config.toml
intermediate_size = 192
vocab_size = 1024
norm_place = "peri"
norm_eps = 1e-06
positions = "rope"
tie_word_embeddings = true
init_std_qkv = 0.0463
init_std_up = 0.0463
optimizer = "muon_variant"
learning_rate = 0.00797
lr_mult_down = 2.0
batch_tokens = 32768
max_seq_len = 1024
Each number is 128 + 32 x the weight over its row's rms, rounded and kept within 0 to 255. Layers, rows and columns count from 0. Numbers have three digits each. The size before them is the row's rms in percent of the matrix's.

# layer 4 MLP down, 96x192, rms 0.0854, rows 0-95, columns 0-63
097:131117140113149136177162117135120074154155171036060056156095065139195162088146135101139098128136111155120117123166118129093077115157098135115138086112116176165119112126132105148150091144096137
101:162171064160160142139116116059094081088160111089109097150102080114076154115155162199090128096157055126152075167116124177139093103076061170120111115113106094102124144072086171149150134085138134
099:160100085157080117122187127125182141132082167082090112130066115039090142153113108117136142131097167081131205137127145131139206145136140117122095099172205177110135124122131138118169131110183156
098:136081151149094080138152145163159123109176112139110152071113187128158088186180125106140149157137141177142151134101145167106129150146160114152058173083139149126057134145145121098159146163134145
096:057169126135082130125114153128085117129109144146159121142154100192104173135127186115171112066166100124102142114159086134106172165117078116144139130150152077148133117107108109137065193099147113
102:173054084128137140131187128125146118159132154083093073140153128061199068096159078105127127175133117150094150095107125074138141114149106079098103114103093143095090161147167119062156101104105059
103:150109108130072131135122129125119145147118120175082135072111142154175143094136143162129118167155134121063190128162195083096135163099213124177160134115173106106133193166180114120132118129106100
098:102145097106087161111181127102133119061120074164125139067116172178139137111106109184144093173136125095127143108082192113155119144135104114083156133121163115098085189153156105095157119068075143
094:130178103076113152174124168158180132132140127197120153103159113143160122104130081119132112112128133099072082170076131103176152166124167145119108130188133096154139161083176133102195123136174129
101:166117167138069106111088115116121139164128133168148102100162093148098098085113170177166128174088160117167135157099170170095187122122110143097075153155206136130113116092116122127118108100093057
103:096089084129099139080088153173153165109099130100119167116154071134116151111113102161130150126104156165202063059168144163150133152129115107133138117110082148123100127108109145130099123082095122
097:118049136106138145123126101147141104111109108079214112140178122128087141137119143099176105183119112074178178110148129157087154109153128172158094139089180072136193156125143099169143095150114132
100:108126113137142130149178127159108090143079154102080081135069167106101169190122141086140132094161200147162103111092146164080112139123203119134128118139143070122090172129139132117123080124142143
098:113130150120103093094123117141099149130143130130142149114133173142085172158119117119149148112148160123166162176139181150093103114103129144118133108097123127101105113160144126097154142141158144
099:154096139104150094056121070111173153151110119187132128078081117153140127091098128096130139105136191110157198138151155104134142113077168157114098093140103182191185143086098141119095151139071146
104:142168128122079136146153158140146200072161145179147131106073101113173106118159136155124088140066159102138149071142145100123121222062128129116151132115165084177080169078138093130150142141139092
093:165160111130117125158141126082117122147059095140142120132127137117181166177152113125166101060141092169116125126126138087144103095119180185122180077088140058146137137108130095133141164112159090
098:115118130086183167151174152126134150132128121167153149147160182140097091128077173149150143172186113183089079181083133119126113168153135140099140151175091147123054151144114172114104109201141149
103:123197149120116126172106146097167146083129156065156088168056121151113162157170130139151137121077164130176156156095087160159130147133102126171160105181112179182163124093131094141172121111126067
099:106129104132149166098161112183116157125175128138161080155142160166107132123133144138120121111165168100153128092189128084140085120093145155198115128112100155061112115140107145135122083118125119
100:110154173085162138152128135114166134082124195103162158105074136126127102146090086122122123043094119145155139107123133105123165055116119139131154119094136129106086057109119181107147129126063126
102:209150129114129143144149153159131152106090107109098146132122141155108106190061071160124133169173100116111121201104127135085077167151148106111121081127168126178120076105174093177120133175104089
101:201188081115125093153156114115205148159134203112142105177123128071109113110106130098133150135149138159142118107126185129145168150093149091092119112131122164146136117097159110120126228138118116
099:136140128122133169175090106110085171148121123084139129138147103142110107130109087172125148202216063141135078173120114139102147168166184128122080086162113127078076100125103158106160138118143139
098:201164098142183106181166149133109123158148073096114111161155090166160119072140132137143119208141033139164124180150143121140119090116106129100132127130122128122171072051177183175159171162119147
103:221111154130085127123187131183110125136140101183163167129133141108162132064127121139123113162134151058120147104113228132131085191109134177102135092126180126134115128147120175139160132055154170
096:081110129109128151193198119143145108144050101142134109081186100133158121145110124055134114110147160118093153135176176168138096095096165155117145136098133174130127095145137143108115104086151153
102:146176146150143100182131116100118152102101094192153132179122110130107129150066106155152128104148211124176131121128153173119094146087145157141108111159070135177198113110164162167168131154133170
097:147099055184111094105111160109168048106085183092079165152130093125091177123124152133137116084124045152185083102185100165135177110136128121146149139133151175103134131094074145098175185125092126
101:118150067083138153135076133102077170158160120125151160107103108139137132080164142108147118122160189116111110162076090121075128116148146092141191149094118076143177120110096122110060105111179142
103:102081126169118167098182182103148150137132167201134093184149081127152182163158061138192109078159183103177158095157105094116158153100098149101108099114137199188189161095116135148088127154125073
101:153126114114089124072135214130156143154083108162112123132184153119137151130170139123131124140118116103128130104042171132157143099150133152154152153194107112151136187145112120148168198167117147
103:154170141105121101134120154151220100140146119151112150111095106085124156150091117132111160063154110153177171144123074137162079129082101167100174139098100155125136121127074128074083108127140135
104:100171129123067070155141198112120115124137115109121112099119127158097131073151188107110135130126145139088104102071132090129105141185112130122131077113172185131139149067152126135170111128112193
098:105103115138156135149144166117153134132129118136122177074145151080125104128102102113150125086162049139121149126151133106165145113079109133113186092119159124128091164122127146172126129157161085
098:141075142085111084048094110155143147122156148145131179120144202092152156145127142180103127148128145119100125114137118112096061156136148168126131128102097115125030151167121125096108084123117191
096:119127192074087109163152195105079139149080138151206102079169117139113186177185132145149121133087190134082106112155138075090112114099171133144064137063138099120138128124131161167121157132114146
100:139128096173080139116109071121100223180084145178145122171112168096117114105134113146138147136110133134118077114142078102058139173114145158161120105104136150113166150136100168075104133070099169
104:120133136091057103172142125079075122143140114145083137107151134171124141143133162154131109110175081095104159158109153104128107126100109240131091140108122128149102129134154175171170151116187147
096:170155166187135160075187187128106122165112086129131141043158077136134118122121107158145085106173116095152155137107141144152173104138098141105118094121157133171125158126133147110105093094117109
098:108162143131155089147059084182136175089159045129149189077158153088132176143163152101103124071140153135124127083188106116097167185095133142148127119157107191147154079123124115124122164113130162
097:048111127171125202115108077163096074072162137135139073092135095137129123183127138127143139199152096094119149122103094144120108149138086145171066120151203094136119050117133073116199122041100131
097:130149172122137168062147117128124109088134065155107187127142134143173131121107099163166150161058116109093121084116141140208117120076162155095128141120160126136107155177042168090061113098134148
098:177122132183151110105196125115119086106147134139120144208120152084137098134064092123095111143103181171109141106136097118135145137121114081125130069082145148071066136131129122203136155145125189
104:143122119121118142036129085132128208093129048082163118161125170086140092157156129090122139152075101148142094117128132160111147095138096127118145127074104155137141111105183127198096142125078135
098:077176127133101097181149171148107198110154168097099134139172079152114181123130188155067153126093190144166142049186115155128131137152170146090111163139145218127108088141128160111100136192121094
107:133114131184103153098072071123123191126145117111112172101099161108110156136114143151108222131101122116149086106141126097138150169194116115124111146160082121077140125158147148066159157105162138
100:183172121145077113145123143107115159157141171124105196136098147158155127141170104200129183094145090150102168119122116091095178117147162072146140105155171138127168132141079121188105135194178178
103:188118117110076137117123132096117141135117115093178100144142093177130102158144173142094121076120104137179106161169094158138085088106130146151130132068086090124073141122109200168151093136175119
098:186091132108100111113181155125148114120108169150107151174093114104134106140125131124091147123172160076104162154132151153134116156100151106133069134158168134102101095144127091139133112150145104
097:102118120140148139158146111157119145072127082103148114097135128136119094074146090148127158149155148140176162094071110134161178123055107115133100146091122109122094129148123143102113101104192150
102:175167151094111158093118133155077125195141124188148166126194146133149120078148126100196123170096130177080130097092134136085072077080140113100113098173124147136116135102113080141160129137177134
099:094157087114107109130120173064084163138061129136099123125060068151073091123177180115113129153085125136170118166134123187072178097176097095151191185100118189125136162113123103122155112139149196
100:070126046163094114071105110118094200114085097133168080082206160178118101155128115142198144145131073134105197112110136138127096036076107120107157126141157157138158135118100167184122123130133044
094:149106177087072131150154119119181130065078126110146141150094158143098141111138103038122159102089171139168159153101144162165089101119085134138109133101098146151131107158139123137161103141164090
096:102165155165113089133236161112110110130199151096182110156123117107122119135088125145109162090125177129065089158121180119176146150167126107119128112133118081094151131162092176163038188043127152
101:125143154087113130073119204092103122169117123092150094120073140132130132190101108135048139155178154160123161219098184138110096130124148105117089041144135095111130113149133129162155120102168089
093:169166143123159145106188132133146132089164095161176168143133122144118096157098119094168072127154110121154191107149144077125172144111099100136096149149123100121174042157126095191198104143087097
099:126184108158147180169121096134153124089136196154173180200164169109156105131142098131099104119163147039163115145162190062146176122133129174087094133104178095113122084177167123092089102140091144
100:161103211123071105121163119106153120093142106195173180117101205125135136083122130146155148158143074138108128139137158164163087107133152116123085106150111102096150094082137132161146066211114106
106:160117158128098155112169082068160075139098097120099100169109075156117101108127171089107115124114073106145094160094116191125109125121075131141129114107112181142216102075125146155074029104118138
104:164111135113139138124117137157141098136152120157170108134082174056114134176147202093134145126106143088103126101131147165156121154152175126126075117098186080084151162140122107146116110123093189
096:144165134101147130113110148106166100137151116087120090122181065091125177090089114111157131107188068120155081152127080088145153062125145218133175149111087093134117125035188144136128103166094139
103:093210124173097135117072160147094108140130074098094154074163109120096098124143089123054105147134116136147099135105096105099156071118131113101206147190147144104113117094158091177150137081158128
096:139131103089138174156171168103191172188091085149134087087147164117151161160157103188156171124111092080144191112150095053097153091155093142126178161168091124131176113099018172113132121147140173
093:175156140125158027135118157162117202138142105111104149082102145141087097135132174166108142119124155137105106133108129145146149120163111135084143129128183135140125154105140124123155153076095132
102:103145174136114179171171114141173180150069098136133107136166155124098151175115081139106114109125100134133085122123103147102113142154103136093158098141093181138108102134191133162175061124125067
096:120124132118126108117144091125121105138084139166103130082130118086178171125103170107074135069120108127062088109093124147124146088117131175110143114145080173078147156067133086167088135140167164
100:119105137127235121154144126130127122124096147072086140133131099113089156189081150095116122135173145140154086163166135109161136153076120088147114169067109090151128092117172141145117175091138132
111:192141079139156166138153115092126074111095143148146079165200166126155067204157095091134089088117054094129111123140200143099124140061203124121130154110109093131175096138192136122164142148172138
107:118138138098078146149084146148103121154102107082090160079061103129141113143124119094153157093147138130146148162093120130104160116116173164136106143141146123153154148118144117175106137154178055
099:095144163133123131151155071088114139141141133086130127120232119152095076108081075148131130138099135066112078126089147128130131147101084134063117128136070115153121120105120118157151143134119102
100:073170140129111128170139156144140124072116097156154126140135109117116113135096152177135105138097128137062141149094098167116157121145085149135203172105139137123109125163151053074120138100180168
108:116114106112109123131133139178141219081067121146132151176126139102144126147154148137174071127086174103168136123157172131125102189155154158139134147134141077135167165174107172128113103120067123
097:138103085130146139142125164209136163161172198116197158119154131152122184052130172186068125097131106129102060114140132071153144094150104080135128103161119127124153125076061168106136125074121103
090:123107140111130109181124141147128108080086143167139157132128115162134047135145101117087057114117168115091146108109131171127126176143127151112098097162134202174134077111159120183133111171155121
103:165115133177092107199107096136144150171181101125112146075106134038116108107138030124125164175080155134146080127131124123034132144131076143103097117120142118152133132151091135076113100110094152
098:104136179126136140143173092106110136112117051212187128155063118133096157110096119134124119043111190126130173143110151152166139106112164161159120160130087107134128116113093166171061135086190106
106:138086148139092114117153110196121132138117169107145094142138132143120141114145158144131068125148115147113095115128093153071113138145071095110182104125118196140090093128124043175141115121147147
099:129181127161144166137132083121157107149144111097095077171157137124121138166080115102089123178168095126155153137127080139122133140137138112127153125155168127085112121156081067087164107096127122
106:101114165125088123167195168161162120168125147138114144121136122169131138106118141121158113179118175169118139104145113113057160092183100070179157117108161115111091145145104151187106094178130100
102:117108131115099137156099126118089117132110098146181115091187103151125113162119146134124040160138163127164104130098101132131169132113135096060103133094139184169054123162114098096162109119113160
096:127113072128143129123120161079139123116113110078155139145093101170137159173112131174080117121184146095141132124112142115221126087095074175208146129118161123144103073101133182103131069090171043
100:121134153143099139042083086107120202101093134087105074112114143175179194103120076124154182105062076134107149129150106128125115129155176104129118124167186143144225114106149098074112101183092104
102:143174055141109082119165128122087144133129149141107222146151123127140058094131099144113099132073146175077149165102152108106079175076073167182143151116145151111150145097158139118132169111151156
098:137141056189119143111133153143106154179121105176141112111137046124105112118151123162091133118100105071134170158136129087132127173115108157156119115129157103090158163094110108138045074085164101
100:100134202085155127186148101128142097103118127102125111104086146135096127174115158110128102098201104061181098092144136108103106146131147114156187178081081047124126140166156071162094117101102138
099:132125125117092096188089081133119144114119132131168108125139150101120129070130140112161163117131102103150094144110142066108130149113098180097064121123149185140134127091161139131137156116129133
100:096165127138136096081060116156083179100102137146116100116102098112159152141125200180132140148098157125168128128190103148125175099101185116088190104103112106159117160161145123065168137102144112
099:152123075109135151094167198107100142115131173126119130179134088115115113115190172171078123171144131128085061191124149087140137167100125130123158122106151083095116132118155137077099080066169168
101:167124089146173078142127144091113084080154090149096176098143096130119141104224104076126090104103049127121175091187125170189126109109155117106131123143126145119149213087143140136167145170133110
104:161131154097102156069087102104143187123110114113134067116126137103152170124124113115127131187055110113129128174145088188139178190162103166095168165118120125057100135103154063084168100181116128
100:141077165134123129144083147153196158084137145168184145137133145051119136157134111125141097079164070170127117140094122082165122075122153122112122158106104115135137167133105140070135151100103080
105:119134135065112093088112162114116128102114089123163112106158165081199160117098172101158136196105111147108142124094112104148086132181161186171070134119142075089097092186151148143063120112087137
104:110133074108056144145058131100132161066172143122210153135142147137103079079127052184138137119088140133170186130120092077128105046116182080150117122138114189131120165092100169121147183164093142
102:114136136177125196129106157120091131126147053124077112116139105126080137141084081115165111157114130138141134122105106095188117126119119146124108115158129110150150101085092115149171087115134160